{"d_model": 192, "n_kv_head": 6, "head_dim": 32, "qk_norm": false, "bias": "none", "init": "normal", "optimizer": "soap_variant", "warmup_steps": 200, "schedule": "wsd", "decay_shape": "pow", "doc_mask": false}
Each number is 200 + 30 x the weight over its row's rms, rounded and kept within 0 to 999. Layers, rows and columns count from 0. The size before them is the row's rms in percent of the matrix's.

# layer 4 attention key, 192x192, rms 0.0453, rows 0-28, columns 144-191
084,241,220,163,201,249,157,185,227,188,246,187,130,238,251,190,211,195,181,222,229,217,189,140,217,148,238,219,216,173,195,255,163,215,256,200,262,185,239,231,183,185,223,197,198,204,212,160,150
117,160,173,196,240,214,175,200,191,218,185,183,137,221,228,210,182,259,185,218,184,185,180,266,177,256,182,162,213,232,212,182,206,185,181,203,194,210,144,244,205,205,166,261,171,176,210,228,172
200,249,238,217,145,196,163,182,216,186,217,201,232,205,186,163,252,191,232,191,198,211,203,167,221,188,227,244,170,205,184,247,154,217,214,179,208,211,174,157,225,191,212,150,191,224,200,143,169
099,242,188,196,185,169,227,203,220,209,202,225,223,205,195,154,245,171,229,204,171,223,243,167,178,243,209,215,204,231,229,227,193,187,192,252,235,146,205,225,241,181,179,172,203,203,193,242,171
084,155,161,207,157,169,142,204,225,241,214,209,189,216,154,221,213,239,193,186,121,230,211,230,197,251,193,161,181,200,185,174,177,160,206,243,211,212,157,229,205,166,210,171,184,185,172,201,188
103,291,227,276,214,214,201,223,176,144,256,210,230,164,224,173,232,207,247,177,206,221,199,172,240,176,216,272,189,189,215,271,173,193,193,202,183,233,181,183,211,203,228,170,180,204,187,146,197
085,241,202,233,169,173,162,191,188,203,194,225,188,187,212,157,244,248,265,200,189,186,214,222,206,260,206,214,200,254,218,214,183,206,160,202,186,211,128,195,263,188,197,196,198,218,226,172,169
095,155,171,192,201,189,185,243,225,170,259,191,216,222,238,244,204,157,180,178,187,184,166,192,222,225,158,220,194,257,186,199,230,181,218,195,241,240,199,215,170,197,255,206,221,217,234,226,245
098,184,204,186,198,189,133,178,212,212,153,193,185,181,198,157,264,241,196,196,176,191,162,128,186,172,175,198,197,260,191,194,214,198,133,226,208,179,235,215,165,156,215,184,231,226,182,156,258
100,158,169,205,178,173,182,180,201,210,190,263,222,171,199,213,170,169,188,269,168,133,181,146,227,177,178,204,259,202,203,231,188,156,198,221,168,205,225,215,216,259,193,145,205,219,157,188,213
095,226,248,264,218,166,195,179,165,158,247,236,189,207,202,228,194,205,234,154,216,191,152,171,166,198,191,201,209,143,181,159,216,238,200,212,191,241,215,246,262,205,232,207,171,207,198,218,170
094,221,183,195,209,212,226,163,183,170,211,230,144,183,175,219,215,226,186,208,184,223,141,182,171,190,169,188,169,149,223,188,193,184,208,212,202,186,185,223,142,190,206,190,180,171,157,204,190
104,223,169,145,192,166,222,210,172,163,218,295,184,198,222,272,189,195,153,215,204,209,190,153,254,219,248,170,197,205,208,214,191,169,240,230,180,209,181,189,247,186,217,182,149,236,179,240,250
100,247,152,130,199,234,165,196,264,249,162,204,214,246,183,149,176,178,189,206,259,158,215,228,175,167,249,204,211,207,248,204,198,154,266,236,143,224,167,189,219,302,218,170,177,175,185,230,173
098,220,219,225,245,224,198,164,205,197,176,178,168,188,158,187,170,190,213,220,174,195,200,230,239,222,185,200,172,167,214,179,186,161,221,253,192,217,165,269,173,190,218,174,164,244,211,234,173
098,225,201,216,210,245,221,200,218,180,216,228,232,177,215,170,259,197,197,223,210,179,161,247,169,212,207,200,231,226,182,226,213,161,178,176,255,155,173,210,153,145,209,198,224,173,190,209,251
096,168,228,176,226,222,204,265,213,118,190,210,193,172,194,192,219,208,224,172,232,127,244,245,209,171,168,183,228,216,248,224,192,206,205,223,179,179,224,191,183,183,243,173,171,172,191,169,184
092,176,232,200,179,218,209,233,177,220,232,222,190,214,197,206,199,182,162,128,190,209,149,230,188,189,229,203,206,221,155,151,176,189,169,186,231,191,223,190,204,224,221,157,222,160,188,220,245
098,184,214,262,203,162,216,236,220,171,231,200,229,200,139,155,223,230,196,174,171,163,200,238,221,219,224,184,256,192,177,213,188,161,218,225,226,179,181,204,225,227,184,220,165,227,200,219,218
096,235,196,249,198,184,201,202,232,194,205,227,219,206,213,194,188,209,222,212,219,254,231,226,171,209,174,229,221,143,239,215,170,177,160,206,167,149,166,240,237,202,266,198,219,184,210,196,182
099,208,257,185,175,190,160,187,140,214,241,228,194,232,206,177,174,221,159,226,210,168,214,159,226,222,190,227,212,195,224,161,175,294,143,231,176,210,222,197,160,217,184,204,208,206,215,184,202
100,241,194,214,184,219,208,237,148,187,162,178,163,189,224,200,199,145,175,183,165,216,271,182,213,196,197,221,217,193,207,215,179,214,168,167,183,249,165,185,224,159,200,225,229,177,207,214,226
093,194,184,199,188,220,195,207,227,273,231,244,219,227,164,215,247,206,254,230,168,235,165,224,155,245,183,236,210,179,247,236,178,175,262,222,174,182,171,171,225,246,173,158,190,148,199,186,242
093,207,164,227,159,184,173,192,191,208,216,171,149,193,193,200,196,197,189,198,193,183,174,214,205,145,209,188,172,188,193,225,175,177,207,219,185,217,143,195,172,186,206,142,221,212,241,183,233
098,213,183,190,217,125,224,198,189,206,243,195,218,214,202,159,210,192,134,203,168,240,152,168,224,249,160,230,182,262,242,267,204,154,183,236,189,183,191,185,190,200,189,181,198,202,155,215,202
094,213,193,167,154,250,164,223,197,213,232,209,177,221,190,231,208,208,217,144,210,220,158,221,189,156,207,121,199,208,219,223,197,238,148,186,209,249,215,203,176,234,166,221,228,243,166,196,218
100,193,218,232,238,233,186,209,201,190,124,139,170,240,237,194,205,205,191,223,242,172,223,216,185,234,174,184,171,227,185,127,195,134,216,229,205,209,212,206,187,230,193,195,259,244,167,160,151
101,158,205,193,197,198,193,209,173,179,212,240,178,203,243,221,213,188,221,166,196,199,232,237,168,154,187,163,205,184,166,225,214,212,245,99,203,158,175,207,231,175,236,201,226,188,174,194,226
096,205,181,166,192,198,223,225,218,188,198,176,209,217,180,185,233,175,248,209,175,199,245,190,201,192,188,246,220,228,161,215,177,204,213,215,259,181,254,245,181,195,222,200,253,200,239,214,232